From a checkpoint of a small transformer trained on Wikipedia.
Size: 9 layers, width 640, 10 heads of 64 (1 for keys and values).
Architecture: rotary positions, untied embeddings, normalized queries and keys.
Training: a variant of Adam for these matrices, 1769M tokens, 6749 steps.
Each number is 128 + 24 x the weight over its row's rms, rounded and kept within 0 to 255. Layers, rows and columns count from 0. Numbers have three digits each. The size before them is the row's rms in percent of the matrix's.

# layer 5 MLP down, 640x1472, rms 0.0496, rows 232-639, columns 448-479
101:148149108092180142112151120058155138070112085098161122118132127111125170152136140131152164180138
098:109123109126116131121119121110179130144123153113145129146117126170119156124098101112147104168185
095:131143130152095144164145120107131165141120159121129131139100115148174152155133105153095123159113
099:137139101191122144123147100090126148126124122152168084140121135128136133111103113158134133149137
099:076115109136103111137106126128132125102156138101076134143115114167102133153152094085118170111118
100:129108107127143123136065122157099118178116177128147135138134102119103148113156147144124159133185
099:117109155108157126100158128117134168149148134109075103073156134115115124135137108118165110089156
098:102093145129158065130128109122158148167142095161103115138122122147087143151103148099131167151090
098:154109129158115104138147138163140129139098111142173136105138116152111149124143132154101135156119
099:120151156127131089124160132149146106131104100125068129103116169111157123136134159134158114118113
102:143120125158068150118101176122128084106140158122115108157123131111149116115108149152117126127117
097:140130120111123131142158114177153135105142104109159119105133121137140124122116115170146140108126
096:150131117175103172077060145121153170114126114137084114116120185123123130155117097087172142127148
095:097167139169085126114120122134152161147101134081137144153123128099091155139109116109134172152127
100:152156099138143122132118106166122105110165106095155142137150108126130116134103117100133106113107
098:078136103112130094139173104121077110142136127126167117107127174125100109117138133122130124117101
099:162126120137138171124108075133130124122120146091129155167150078108145129116120120155160127081157
099:109137114134130141116116167101062149121146139145151117116154158109170123187156147108113140124127
098:108141152115165134129107151153124113158149162094117120153153133111119161119113100176109143135144
103:148130133147162189140092145182135110105146106113131076131129123121139106151131119114112094149146
095:124116146148107134159117163138136096154161099113130144143078132066073144136133130136105150146094
101:113128122114137139142145149130185139110140136103143087148123141122156133136121118159098119145119
100:117154100116146106139130129138114139103134099145171150083116140154123105092151142108107139134135
099:113152139083125139112113141101098141104120147121090113092128145118138124154066138159097155167130
098:169118093114112073125078141132201122113168121139163160124145099181151121115095165142137107120105
100:147137154134124145146148105121137081137119122103153138138144124165095093098116145090145104115130
097:106116094111124116128113151071122155096114196168109127112108108148134139093166153093140130119159
100:122115136140170080119144136135143068175122149168124180104147126137105122117102114125128191115157
096:142133142093083094134107123058132136154150118091118102147107140118126099103136153117178149107137
098:133156165123110184136175164133100135116105136096122114171143135167155158159118159146155149132156
098:131141135108155159129111175123120091089144120133132129144102170158150161080141144127123148161147
102:079154131135110131091136087095148151116153099099143143145188156115181149109162110157135119140161
094:135111102085130163123130127117148152138114160133110128122091105137102066110143124152087088129142
100:132096118112120101174131131084189131107152158143154098109113114118122133113102145108102135100130
097:120121111150117131139109124124127144137106155143124157125149156085144119175107118105134137148123
101:108133117163114162121114114118122125103121133173150137127141122082102142112150093115158127151132
100:121077128179139165121086114092118121141106148082138091129123141130124168090127157072119185113102
100:094143136101103137078164106117126111133121180123123176160129149103128111127164148093143163149151
101:118123080173120138106112130091148153110148149121119108152126173170124180139139148088082120118120
100:123094113126129114152140106155145117136124142113154131128108125140122172149154125130093136124113
102:104145170138136139133145150128106137181094148141156136137131139121147154113130148140090154141137
101:115157148128131128104143101114119140159157107128115115132131142114133111148124121157082142134115
097:161116151171140112152107149152138124113090080108100091148119115110145136139146116109142119104157
096:152119113140124122164153123113102088134128129160102106092138129164105108129104141118149119154148
102:066124099187118133147097147105133111136146141113179119140106085134157145106133127127116126121157
100:142145075098085104114140147157151164154122087119097139137156120124121087119146145163141096112127
098:144149122141117126138104148151114137102145151125110142170124133101108114144100165147124136158130
097:150125147149119136123144153132084132145094119113103106119129146137169109096106133110168098091105
099:123131154161137126115130096150103125112163132147111155105128143168099168120163117139124122146112
100:144124113104123095136116114147142119141124106131126109155127081169140112108166093138106162082107
100:100103139081117094120110142139127138099089108126076157126147128175135117142140156150120137118132
098:175107110122153156137113130127140145137100162149141118152106140149146105137123102142144126096117
097:085121144152122135123125106126134096164158050127136120128149145117142156122128113148124128088118
099:137107130161132082089129096081123131119170101118098057061105129094127139116136138152071134133100
101:184143127162147131123135174131103137128165128150089114129138150127149106120153145123092176158106
100:165130126145143139176110118123163132070129140142127118109106155115143131151144106128092155155124
098:122174126185121109105101126167095135160108135130119146135170121146129141135133150154127148111150
099:092117177129155108133124118145151098140116091115127120117123151098110108119096129095181178108135
098:138138134096151119099137111185114133157146096138113103170098089124147153115143116145113105088171
103:141131138096104101116121140126115104140096130116071110125157103114116115150112125115099136124101
100:147128141126119218145134108165104080119130195114128124134163154121086122096142140131136179104166
093:115131181149123148136156144148117172114152076086156113153099152145136114121102134126175119196158
100:154103160115148131134150150095120122095165173128150108116114132156119127120081144113135122126123
096:122100124132116148120129120074124092123162140119121100123153133145140109112166133107087093152097
102:104117154091171144128132133121143113148124088104122136130152128177130150112170107148168184117162
099:123148151134128160109112098087092115135124137126109149116132131108109182165114120102153141062178
099:147102123130101121112122101160161114114143116134142153124138118119127155164064117113103133138136
095:159105129122147165103106150180081108124145080147114128138126138150116126127098091114148110131100
096:118103173131118155169136095167082124105161125173168174137131131126109071130152140151111130115153
090:132150091099135145137123113193131140162168127144138133134096124134127122122142160104131130104136
099:099112156185141091126090144135124123159107171097118186116108124156121128133109109095143096099141
100:160126135153123150116121139146079101128120145128112145115119143159151123129149107160108108078157
098:146126096107139128129178139152135147129102167081094157153144131099151108098101115153126072129119
102:099109177117120159119119108084078101120147118085147126100138167125096100064154095134127132128159
097:142121148088148108097153136145127111135109113088122155184116181140139119185100119141146115108136
096:125125125117151146115122093104125146117138110112127151099160138085122162137127110124125107105119
096:110163109155126152116104150152057123133149110103151083137164092096124111143089099126151139155155
099:126103125097075136152133094124139150166166108135172124113107115171140137124169171154135130082166
100:093092131135120091145101101091121166139134124128100145111136153117138118151101167120113098118156
099:158156128144108127146156118127197158175182177170163107136137117137128109131062121107106127131114
095:081110129127133131153158160128127127126127116163166117091113144132161161151141148139152152138158
095:131144152149075103121125084150144139093111177133119121156116128125179113111129159121131103095115
099:148126117190097125121110125109134113119162137140121115139125131139130129112147111181148109121110
100:127144138126158182167113138128147124122142089096129125123112149152153097131129125137174095117097
102:128137158105094173115128141108137149142103192130131161159133106125115113124091121101135119155140
098:105119150157152120133104144143127123152075115166121122139126175144144104191082108151113113143107
098:104167093128095099123154090140127164183125130121147122090116119107142108153083118131069160117126
100:096152123127141156152117125132157107089111094098158147116116127140128129111107139108119138119140
098:162158087144086072160143126154133139127173114153099143174149130159147134124122175115130125154144
099:172163123115145116150160077124108159143148173120086109100145144119121139086122095104060154127128
098:144151185110148150139125131134126174104120132125094111135154062117127123085123095119122162125110
094:146101147150176123112102146115171152097164128140137132116130132104129131122148066126104114155161
099:128103154152095129107106072134156119149131176162074129140103090159145121124077075146135137100145
098:105129121128150124120132126133132117099135105133087141111168144176084143151105149122106137105170
096:120121137124092161122136159123114121129123103131107143117134119128140159093129092129118112141143
100:117126148144138097137098117088133122131134117131169096120082082124125123115166115096151095156161
193:105101109129121128129136126119101100127098145150153117118085072151128142092152163055128165141113
099:176120110094094148155083120125129077118140125197106152152132148173124090109126117128127118158092
101:119127117141159132119144160150129132122153107107133159183137132106123144129101113140147079134119
101:113133130090121136148119103146136090141144152124167124152135151103139162121118100090098153122129
097:139136158132125119141161126069131112147112120131112138106125106150102097110164154134137117167143
099:117143101116136158142141074185112067105140151137137158105108144151136127155156150092127119147115
094:112115163103139067143104150136105149138128130099130096114168123139151143128105146091145181097156
100:143128114134133137147094132161115151114145139155096154085154151101108113104110149151125144110137
100:107126109114143114120148140137110083112119123101158091113119095119119110126119135069129130117116
096:105167151148130128109117136103105116125135134146090167096122126134128132070176176148175177091104
099:148158175101144127139129174132141147130108124113159110135104105148120119125155104128095132137127
097:144128166120126074141116110107113122150132124118090119139117122163137165137145122159116150070127
100:146113119121110135132175180110112099146092153103080144139178125139128125105162121138133091117150
194:097135128121143097134126118114121130125068125151120109089150123109077141167117132141160120113153
105:127119131133118128138163090119149126125149121147158137146107096163155114139135130121140166161167
096:113177111099127120118105099112154119057119164093157137114132094124139123090104128144059162089146
099:115136124119096121100130141147103142133178139119095127115096106140133091129133105129144116149093
106:133140114103113118132154118142130132157057124126157077114139144121116135100148147121097126101151
101:135139095131163119075135134159156141159130126183150108070129133132118149169134101115125129144124
105:145113136146168124133111152148105124103100165113128095099110140151121103155152117130155103124137
095:112184141191138159138105125125087120123128146140135137102191124122137133165148129177070092114108
100:119122129140132138158123118098116108132153175115122122159174151140109115146119106116166148162128
099:131110136128120117135102062159107142132110105078128084116174105140144123125148160092105115135164
098:103122101100112151116069117165145152124112102121083106091168119144114117136080117129158145205104
100:062122122101115115146172147110169139076162117107102091116148164181142145157092128140107087124139
101:095093112102146153198138119132141124183141109127113125126126116138117107165135111109146111136089
096:154125185148138122157101130142145109172130152125193112130148113106158118145105150117148087108106
104:157159108156119097099101169125124143133148119142151168122101120108105115089079127137147103149127
098:139151111171090118161133093116139100151147137120163121123105097156106139128136114133098106120183
102:124107135133176122115163148119124131137156131107118157106100144120163146141145103145162120075166
099:082104157134140157110128123134100140159102134090153183081110174162145137151109144103123167130119
105:106139123108152155182103146123146141127117119131103151134159122123152153144140100170159125134114
093:100116162122127170174153107166079121114130135134183148076124151117114070130133146150140121104120
099:112121110121158138135134132113142141115131137139133108115100095126101097140120145110122126135169
098:124175136132122142146127124137099122092104152118103160143167111108149110145125109086117102106100
101:103138149115134172144122144133096105097086126171136151120161138149114141130150139128156117123092
099:117141123164139101169144102118099106128149090107093115130107120156154106143147106144147121175099
098:163146127141123160131167141098156144137139120113125139133071117117097094163158114176100185158141
100:155130146099103133124106108164136126125121125110123148150145142127135124142115148131125158119087
095:113111159135122060122137113117136154126087164132086163128066134136112126128154091139129117114119
101:134110131111149124114106118110148098126161147105127138101114106143123142090164104151113149101193
099:146140118137132113161141174149123120107121155142144111101140079116112058132083179159114131148097
100:123141130119144115142178133114122112132142127088123130150147095102138110095168156156145114113124
100:126140139093111113082091133141161127113129170130129120114127140105117119128114190130146085128109
099:149120131159122085077107123124095116177119106119166124146139142117115122147137109147113119117100
100:159141084168087118104119139094106152131128133143108121114104142085133106140126099116132107097118
100:136142158195091115122136132138147108112143175124144098106144134146127076132119085072096124127156
098:158142157148129111141154112139123140110133146098101120058096124156107157141142084150082118137091
099:098159109102117083158106090110103134169117126187158107126162125155127125140129120143096150124141
099:109135130111156110155126137119161111200135155100124133103108116171120106162143118145128150186111
101:183106122148091209137118117168143109135101098112132118115152116152116129104143090094149154172140
101:141147129100159149061109123132111173112133111134127095150152147109121169118166137121152121150126
105:134121129155094121161135110135138128132084137121149167124148112091117159096143148181148094134130
091:138154132141144145162110157103145133121122149120185154092120129139105084150118130105112179131191
100:156130134170114133105144131115115101143099184104109159140095122096131125120122158122101082114120
099:138137132128164122164123104146124124110132113088109126106145149115091132115105145103094098103153
101:135130123101151141137174144083125110097116080138125143139103163116120174127125151118156175139146
097:131152100102119103160118163148133084108122110104154140076147170140136116083169123173145172112121
095:114137168157137094123097166117162139127110146109102153143165170108081126130101133093124132120134
124:099134138097152121112090114146148095109153094121106141115107143131132151141145144171151133127119
092:132135105136133115083132162081157123078126092128138134147165129125118079106116093154154155134164
098:113146138132101106144135144129119130110109118112124157113121139136125073075120119112104161105126
099:130117144136117145096151134123116094160070129127173130133121114081125152101174113144094094082093
095:117127146150119124113118145152141145184171115126111118115120143088116139102132184087124118080132
097:055118136140103103121132165132115105186093135118166117117150121143151150101132109154140138114112
097:130127149125135133179135125158130150098158090149112094115105122102126152130161102117076145125130
099:167146118125135104101092127118129104138096133122062166110119111132118153132122082153112129116144
100:162121111161098114092129153130141101122163119141124116127128115110151144128117099125116145146127
096:177109128177091134120115137132134103094139138160088161130092104113144106110123121094149086140115
101:150185083153110111138130152135165124095104129112148116137210129133125091167144090131148114133120
101:132117085162147062141128140158116085076105130118084133094121133110136083114127135116130133129104
100:154115135130073108098160113125135118132137134143115111122137042143153139073121107106166098136113
100:147107115097114156140117125154101109127117134124128108129131148135136143161181113107155152128145
099:132128130106096101117109126114112100098161139087117141118100109097117166119114132116161127114122
098:138134149098126122113144080173094116161119139164120139126136118120141122161133090122162052128113
099:129136122134099131134133162119148116128188129108143155164151100141196134110089108126131137155155
100:143146117097108092138131131151101149121105084158094147126096118119133126170179123142116145112145
090:134112145136149113134143113161132113154061114096081067137120121116152090125150106154124112146139
101:117157131108081142101115099103099105045115141091179152124084147150117118172120099130138090132104
100:134092127195121134123135148140144104114136131114166103117139138136146125123123059144107140107127
100:087125127135118127120105156151115090165114124122135118112151128144124176171112135141116116109134
095:153119160164159092161112086132098141116138104103119121162187130126095176167108084137140145148136
102:123133116098107151131122108151095097079141129091141126142107102156091124139092170120095111098139
096:150127121150126139125123108124125146166137079127131136153130114101144164158130112087127117146083
098:151131118134110133095159116129124134119110132106119168113140085099123119113099127149095122098105
102:148137175145084123132129124168118149106147096151121100126129113135121113130103134135115129124147
095:128091114101071118146129150138104113127118114126159132131109142156156065144140118153129135086145
099:157179158118123164074112120143139112132137149119103157099150082122118166141103126169128130108140
102:142093123146146149146183133157091114119146136151161112081117146086112129095173151156155124159128
097:102138149100106089136101098177153148137115101146103107166085103142128122121145112114145132120129
100:133092150107096109103110128144131102138099128168144114113117133149135154108122125117144144102158
099:152105151090143141117112173119127114096167134150170174150121128135107116154093150104117112141127
097:133146123149154146146141101120124136096116152138108159167123138157065123085102102166120156119149
099:141141159118125142098181106137159181130120139132144150164093160157105128133098091140146105152140
102:132142110119145166130107076104179136112163145123109121121177107149146132114159164134109107138141
098:101154126158134160129119162162101142131127108120123201111145122131168122167117127161098117079111
101:177137126090094106125123096147107145148121102114140121116122115078143142089132172157108171094167
099:144126106151147117106108167123119157112118081163113119146144143122097093119122114145168128160100
096:143142153162128135111104144157124159120132156138086085121158115104117093122128126116135148151099
096:125100117128109131083112132103092152125179143132164119084095126096111140119086143130109131170118
098:113111117093122185156125149174120140192121118148119163109135111121126098105145165130146167137116
100:139134092101113097096169133145150158121117135115131164132187146114154150150133121139083145112145
098:081172112077155153111107122109128101107118143100134156108123122146134090135126116119112158134129
102:155123154139119125145135111131126124120124155153121168151176127131154132157168119167101107124113
107:122123091145106149110145131123113124117118144167060161129128136140129107083150096100144123095137
097:124137142139113134127147172144077133131097108123112177108140128185126116086116124118117100105122
094:147128169091101159115170095111142101077141187057149163074146109132099082140124102138092154138111
100:144116096115081160161099141171129135138151132137127135113186153116146151081160175110149083133131
097:126108114168120114108176115152125117107164137138142123137116119140137140096137083100125138147106
101:148083152180147156129130123126097152097090133122140130128132137116113147151155177123098118084139
095:157111101102139109098142088120142146108139100123138099122153115130123093114163134126072158154132
100:071130125155135140125133153146156094133118115101121142127109136110162133126121145146097099115134
102:066121134142141118153103105111121109118110154061116097111125117123136097145143156161099113125169
104:115062088114128155133137086073099114121158168123139090147120120127147127132128150140133151131131
096:171110136121105156120173104064129161138137116095099150103174106124130124120179106115139142116116
099:135121123109144159107104086146144141116126065143157134105146099131165176198127147152151101117111
098:123162144154120121079114186189105187099089090114143120157141157126094091135162137140131195139112
097:138161133158145149162151083168082129109105110114103148168086163109112155139152107119114107117127
099:154104131116104122129113129106121116123135161157144134107111163155099121157130140127103142192149
101:101101101120169147127152112124069089142115106147132124086133120149109135115131079113139129130115
098:101127173136113103130131162128154118132150106090128088118131125136121078135105136115107144110134
100:151115141130100132168140177131133092135142130124080144111092153109111151138130108150117113139116
100:120172115135125077098117110137100162115140133150113155147085119123111106181078088152081142136138
100:145109140142141127156122120138118148136150150151146102128105157126158104175125106101099110138148
101:129151128154146129157117114158168126171122165129117115179142125112091121090163146146132115125137
096:089127139113091125132156130108097124101146121153154145151137114125136133136133106117118105147122
099:150160118189128143060142108104158125129140094171106118100130131093100168088158094118129109142192
102:100134145126133122114151171115127123147138136152133144127110183069119146088117098132121144138109
101:097160122119125169094127122106149118134131104115127117143106134161097125115137131119132120130128
100:155093145092092115134167182099137157128104150179121143117129131119112139167128157140151138157116
100:134095146150109098134112105140179161158132128143131136136154113142132138132126148114067127146100
097:121160140127153141119116157151151098133146109125102128113118150101099112114137054105092112127092
102:101145116162168121122143057115133092139163113138136134141123132099144185125103119134113119102099
097:125145124186103140135118103120121139111147100109135086148107135164131089155149128125162108095092
101:109161159099131138141102097136156103133062074158128113139168096103165108189112094091141134159140
095:154070163138131147136114124145126126122107160123125153107172105181152120122140137151143106151099
100:107145157097096133159110112164160142153131152128133119107145148169088090094096146085130033164126
101:133137129139124134113111141152148139147156108133171139104134109143121123115132154156142092123169
100:093137093127146148151150118134166138067148157105141131106117149149127125115105072156119109143142
102:080104085111144148152146151107163155114121115113170177096132123102118062147111090113075162141111
099:151134095154142152118089149105134106122148098138156104148147094161140117133113180096166161110113
097:163132136162151123123129095131121102109081118113145113115100120165109135138135103139119150115157
102:135142156089114133118147157112094160122134114160149114145151123060139199110157143125167149161136
107:140151134127109124118153115130132145110121148135145145113126129143143133134088108156117118113163
098:142105127119143159149102124113102132095145127152115098117115154109154150134133127154139121135121
102:117170095111128117162127132107141149136158122127108119064130131176129086145143135114129163102087
097:154146146126105103148143107141118153072166123158173150140095090175121175154085092132133142132140
099:117187169100124174117143128149105118101122103145140125197146076127151110112115127153155082106117
101:177122129105120123131121140174136102110116125165124148119093153120119147104175105103120133132129
095:134144143128162140166074135139169096135168182159130142129140148151140122159133114113158167105091
096:118100138135120142170118115122125132114136145148141126148126090147122113136113113079129133135146
104:170110115115129120172101138160084098137083085124151137186157121089116158114124144138146132148149
100:113128134104178163120109136151105137146147104112105116095144100076135130087147155092142087181158
098:167115087133131141106126131134081112133110171147137098162142135137148164106193190115122107141147
102:120083089090129115104098136077124098152092141111080126117106120126125149130129101153138149130138
099:104144137098117116150185141101114138115173145129140118130126107087153126145128155154154094139159
097:133121086145112150152124132111125116094141161139096068106115182106105173135116114134132129143099
103:125130138111102148097164090134127137075094167122118113130130106139123144119136171140106088116154
100:143127155138060128085137133140122191144131118148078097131165097125131143102141116101173139143132
100:150156124111151098131101123140139099126112149135162140112128114096107073146141183111118097149168
098:167132141127129101099149111130143116091127123149107147099183131081162132157156063130109120140134
104:127101149148166142084091105158117111109134098088144144133096124122126129170137129136153126144146
094:139131154171096154099111130118195106121130139125151090129102114112125120149196127148131066115116
099:134108163148101118158142093134128138142138148141112146105107107174125100147120156118146078126094
097:167103106079117147160139144122172093116128111098097121111100109136102138147110115115130141121145
098:132153123150109112176121110142153122144140105121147136114186089071112103122121108093101096126143
099:135155099170148134122139090118167116160154105141130150116081093123094122133113116099112101122180
100:159172121161112129121115159152165129074125123119104118091132105168116118133106107100108117138145
096:158136137093128116123119120157089137155143086096119119098137119104152145119167084154143122148140
097:114125074140085121111112144120122143135151139147125102134107132104161123158089145102109090140072
096:118120129151097164140179083144118125084118112179146137163131082129109168158171130083127128124152
096:095093114154129144146157145107204127126143094096144140129125094091100119136137148123106169146123
096:136115118153111156121123137101125140156125155130151139138100129154112155123119157122117128162097
101:128130146103107096078173153160137098108080115117111105120114139109132097081092142112117102095094
102:114108145140110139138112139127057131105102139109118099134119166138129095091085158130141131149134
103:137089137093099102122128165121137108104103122153072194130155109126109152152108109154159087120106
097:139128124148125121115108145125113112138182114123136138127103090149156109129139165099100173101096
097:098133130065120115134143133106118149092150168150105147130131137146059187134092161112169108137128
100:104105132078120104081107162166115123136125109114087134161131187112147155124092167155154168108137
098:127143088158148148122129138100173099120134143164130147126156141113155155152126119124143115121108
100:106124116123134150087090141150126160137104145114096102107137124127093118140149117129137163152145
093:168136135125135108115110095140152138141127102124106113136113099097114116162099178122154114160160
097:145121127198132132135099074138146119134125127147159119107139186118129167132102099122105121096121
097:133113148136089118184136124138143154147123142143151139139147159085136135132174159150166112151082
105:124105119126150119159145135127145124135107113150124135121143167108153121117146140160189107138125
098:137128157114206150128107098108144100135155151099124127136078135125154141131101133106155111137163
101:081118123112104144112142145180120122175100133100137113154138123118087165139125108114151164081167
095:132134113129120131116116151157115085148172129123162143132131156091142148135109174126082107114118
101:130136170156142088127127134162094101089124095142129162075162126168138138147135127125123137133129
101:165169147145142149151139137154143090117171123127068126123117166111119144133167138147135104150123
105:120128101123130111123111146147149114150145103113153133137125113132115104118124151111087148113125
097:156105127084145110159129133119151110145159118158133107147132118121110106140180147118170129185100
096:155119108123111101129125117124166148126101128131121116105126123180121149084118160129127137107139
100:122097102122143116123098078079123101171143091124080106135144119142127170108106125100159128104133
098:131156123133148143151129146117112156123108101119158101072107170145126090120122148122139092099136
101:133113094087144069091117119131124163139095125155118131090163136076147155143130133121132132142101
099:106092130129124108087153144112123108176184105120125136153143166110166146110166126104155163080121
099:156124103168130122181111121124131092166111136122127098094139142111146094108121183141183146147128
098:149132115131135124117158091129149181121098116118147151141134120166108125092116115128138112142165
099:124145158122104119131123104107123121122099139155150154170106169095118105129110118121124174070113
101:103142142188112121125099121127128106112151119143127115143063131104141150115179155136145120067182
096:122120125081158076119133129089141121099150140137135152101124068121094137118125099142110124139143
097:128113153120066105099167128111149128099116120146089103174136108156133116091149161123154100136177
100:125159114165142170114097140086134057076088109129142158081153129130108151094116150116111140136142
097:104151107167087139140096147133109149134129096110122140154138117112137115131119120117146119147137
097:149145104127139161111132142161113156096105137108103160128114124101110122090139133158086136159130
100:119154121158127146090164143144094160096154097129124118144104165118154147111113131116158113115130
100:090107126111134106159160093075117095132140153126137142148093114173148182127136135151085109136114
091:166159118118131138147158110105148131109074146149133131188139137111132153159098112180141107178143
104:088121138147141109100126106116134154141156130128098105101120133149129140103113128113135110105110
098:088106113071139124127094130075159119159105093136170133131128197097152143128104144143150108154114
098:111129137112147149109128142105147141113131125151130154104166107111132151099145138070142109136118
102:135092120164127111087133160181121168117093149131117092167130108145147168149095171103133140123173
100:153144172123137114117142109093134073054151116131112123111125155111095109087107147123180111140112
098:087182133142153107129130127153162133111101144102116143125157114150123153103134113115087121170135
097:103077165098095127143141182154107109143158180142108156091079139090130122113138138143113133119125
101:137132126115146116085148120095106122112124138130110181176142101120127094113147131117089117122138
101:144121114148108144140121115101128148127145142221140101160112112168090160099134143134137138120148
099:135147140142134163108155099152150117086162158097129135082080104104122089078118099121129088112097
096:129100102135131117154106113133143135148107134129148148188093091165115104121151132090152139104158
099:109147128116118121110122135114150137120169161146091139158128185119113146148103150156119125127142
102:104164107117093136138140114116152125096125132113136092157104144156106137097101140078154100132139
102:111079124148112140134125106130145137110088124132159133140151111127089115141087106121134124156091
100:102160085202116134132160105102135146166121158118125146118070096154106141115123135107126150123116
103:108127111128094100126143144092106128109133163152132117116118134108112123145119128086129124147146
102:149115146125146152097075138119158120168134088127125149150162122145153160112125125200127107117118
102:122141118167152098113107149193124148130123150090118110154097174129133103181114131102116159181139
099:109132137153087120134124111125121115141173120156158115101111124121096146066169097097134162154119
105:119147122147133109136107101140116149149120160124125085121138114137106131131088167140131138173131
100:167107150088141134132134121104122164149166142105132127158115115108156160162121143128117110146125
099:112131109145097158103111140077150122130144130157095097141142138175155110144147121154132154147117
105:104120096135090149130129130121106111115122099126153129154125125138147141121101125149136103157111
096:156132136119116146129130097130129143136141110151128119131112094152150121108096101125074068105121
099:159150120094159176153115141080125162120134133165141114146118142147107116163129117123075100098132
105:138125106150117105109128094147153129129104132132122126198115158173082143102138073146118141135103
102:128121122145123093162137113136117136165137151151141106070121123079146194124116171122100144117091
102:165091131063153128093125095133121148146094101167132100143114116123144116098170106134129148135141
098:137118165151137120137105069153103145147127121143148171133153149148135109121181124117101123148117
099:143106168120115086104123106121074117106122120109146127117134111153120095170142106114132101126120
106:120106127118131107115167123105104100149157138149148158154154121160149154146146145177091111128110
100:106111101170111154120145142194142128172086127109135141144144142100089135094136136141132157142139
100:145157120122107146121135115126144141123071126100118146128130128130128177156084127128133114139156
100:101135100137174139127083096123123131114110131113155129092135106153162139135113098178155131148180
097:098113109128169213089130139159099159120130113145103149146130082111119092171145115116118110119144
098:116169085129110142122111126121141134135142130097134128102127118103090140140137139153163130166094
096:119099094158119129123112125131115102173089124131112148094106144125099149098121165120176112139151
100:086119147129150138156115076110130114169115115118148133091188170102142124133165140134178140089123
099:148102119123133152170077138189116130118115080123155153130124181151136111163142160133148168137118
098:151138078099139152078138151155105127161129153137108164153146108175118106122137120147148102148116
101:148104134131160118112143078140149141107070083134148080125129158114105174103130113148150093105107
129:106100125111116162098170085132091103073140161114156120122051133096109117125159177188133148147131
099:148075151168130174159111128149152092113143100108137115124109143139126114132087123123103123107109
095:134159121124100132104105134142095122161173075118094130137126147149129108110101153163211143117102
102:109124127169106126146126095140161115133118105138124091117114173125149123154103099109088131092107
100:105147115163138161118148103162105106135066110142103097112118193153098150157116130145084130148159
104:134101141124134096127132143128126143171088096126122137139075154127108187122136159153150128112102
099:132152115156196173149147128116097106163129178122121197138127109109144149132156144129111127137145
096:139127113146126128117144107139125139126111103155189138132108105106126121102181112100143172119112
098:115123148080114095142120139171139141095102143149113117169144156108071164082178141132122158143097
094:111121108113088101149119124099148131113139149113207102136088125128110142126137093103144143119114
102:131126152119098143128166117133118129149167137118144119148100188121154132133139132136135140108156
098:142129129136098118159166153135132119088137145117091109140101135099112100111095146116149082082111
095:093138120103142121115135150178171122157122068119135110124094127105108083101138119157167139161110
106:146102084105118078130094108144176143098143117145145123135114137108153130135171146133128119141094
099:100121138124160161062130089141118116108101168111124112114119125126125105103124130161116127140157
095:149044118103149128183120144125115173159087149108181114120132134104126100141123140110151140145160
098:167124123123137161109087094133105157143145146150135131118129118132119177140123143113120134114134
100:180131141128119099104114153137128115152115097102090109162075131158170066114106128111096152128125
102:127109120089154149116112100173134088150085138155105142134137125138140131126144131126125162110110
098:097128089098123119109111110157071121150163098139170133182074116149102102094103130119153131091088
102:119114097125137139161140098102138103134130147113152194144103156108131104148125139118124113106129
096:113125108129154115163150182111137124137118088080115113112115129104140120164130142120090141127133
095:108186112108115125136143071093172114112146141118089146092134115135108117112128083129149120122132
093:126135095142120085125110134134104148113115130116165086156142156094107165098144138175098098104135
098:152151136130124123151112115134142117110165112084074123135132168095125128111104147109129129125164
098:101106131089106102112100144084157111105107133137161120153132107138165144137125109137151107129105
095:098151120143143135146070139114107144163095156117103126145150119180144152089116107114122107137112
101:146123128144067117149175119137127167146092118130107140141124126088165181137181119160128156129130
092:126105158135152167127135118151167093109129116098156167081132152123123137115105100136088131091122
097:131170132150128174118100137153114142137110144153105113132101118121149179113113139138102083072138
103:123149095141136161129094131120193142111134119144122142107138128085105177139092159105133132120157
096:156101098092140088103119094117148096130107135120136101182126084121151148121095097105131122097127
095:128119118140134118152125119133118149100131104166142115157123120125145185137161142106166071122123
103:122097135121139153101097103164128132162136122114122176118154119143148135120128134127161192123144
097:079113095110155144125113117113149128116152152162114128100146153150160147127133117126105106107117
095:135143131108163136088132137119161115141089143119160116121122117106126167090142125116105123110112
102:103118128128131128138110162087097129155123139146134105102103109144138163150148172102148108111105
097:119119142099114098117114106086157132145108090105112122123155139118144157093103119134129112123149
091:086110105119122159125123106162106123165155115109170129139091132123100135158117105137149171101081
100:106083132116101131137098144107147120091129108176094131116147146151150153153138111088129104122096
098:177116159106148130105093143090171142100129114128108117098170108097138149127132129114134126163113
100:116130089140117130134136145128115153146119154135143112151142105103146143107135126154150073140141
099:123142130139125137108142116143114170115110102104117150118082087132137119125126147143130111103154
094:100143125157108129115145145140134141116146078116148145138145112117133166120136143122138170117115
097:065127122125113137111138112176149076107109138136111136132120131144092118163089149132112099149156
099:102116148130114096146112093134117153138105096116105133092109102143129119102135118116152115106139
103:128122169116157128147152133126169126164113147119166115078126102109151166175162128136046119142105
093:129124133143172159097141147103098070146153139160093134146118132133142159089130097142113153110116
104:139136154130107148107085129132126112127100149108159111119117143125144124155117135104096133129136
094:100098130116146144126106099137100097112114108122137103135090087131108125149134170150136090131154
092:094144120095143156140105124159153166178150091123138132152152142103122084118145150163156152148094
099:132119156123141142137158117182134147114133133094153150098159116106151153041127177102122134162136
099:103125112113124066118137166196086113106115127129138118173102098130092157089142151124129111121170
102:119115154168100115098139111092131127166096127127132132151159101140168132127098145133085120124122
094:156122168131094159127113158158194113081125106143101126128138118126107095095080076155151121133139
101:147099120169130107122101137137071119152126122101137092153112137130138192147154110135160137129129
100:098129135129138107096166132114171156124153146122105109098109147141129092161130136120067118144103
099:126117144123093139095119150119145135121133116098112124100122142110128141135134128146122137190142
100:137108126094146111118111160111123139128115106152108160157133115127167117087142129121138122158097
098:133140142105099126082118088136124136182131132128114123147106101104104118103138123114135177160109
100:119092088164153117115089108154120117109110122169100146107135129164125120119134136163165193117158
097:172107119126172139104167155149147117095103139119150150165104158090111142121120145098125122140078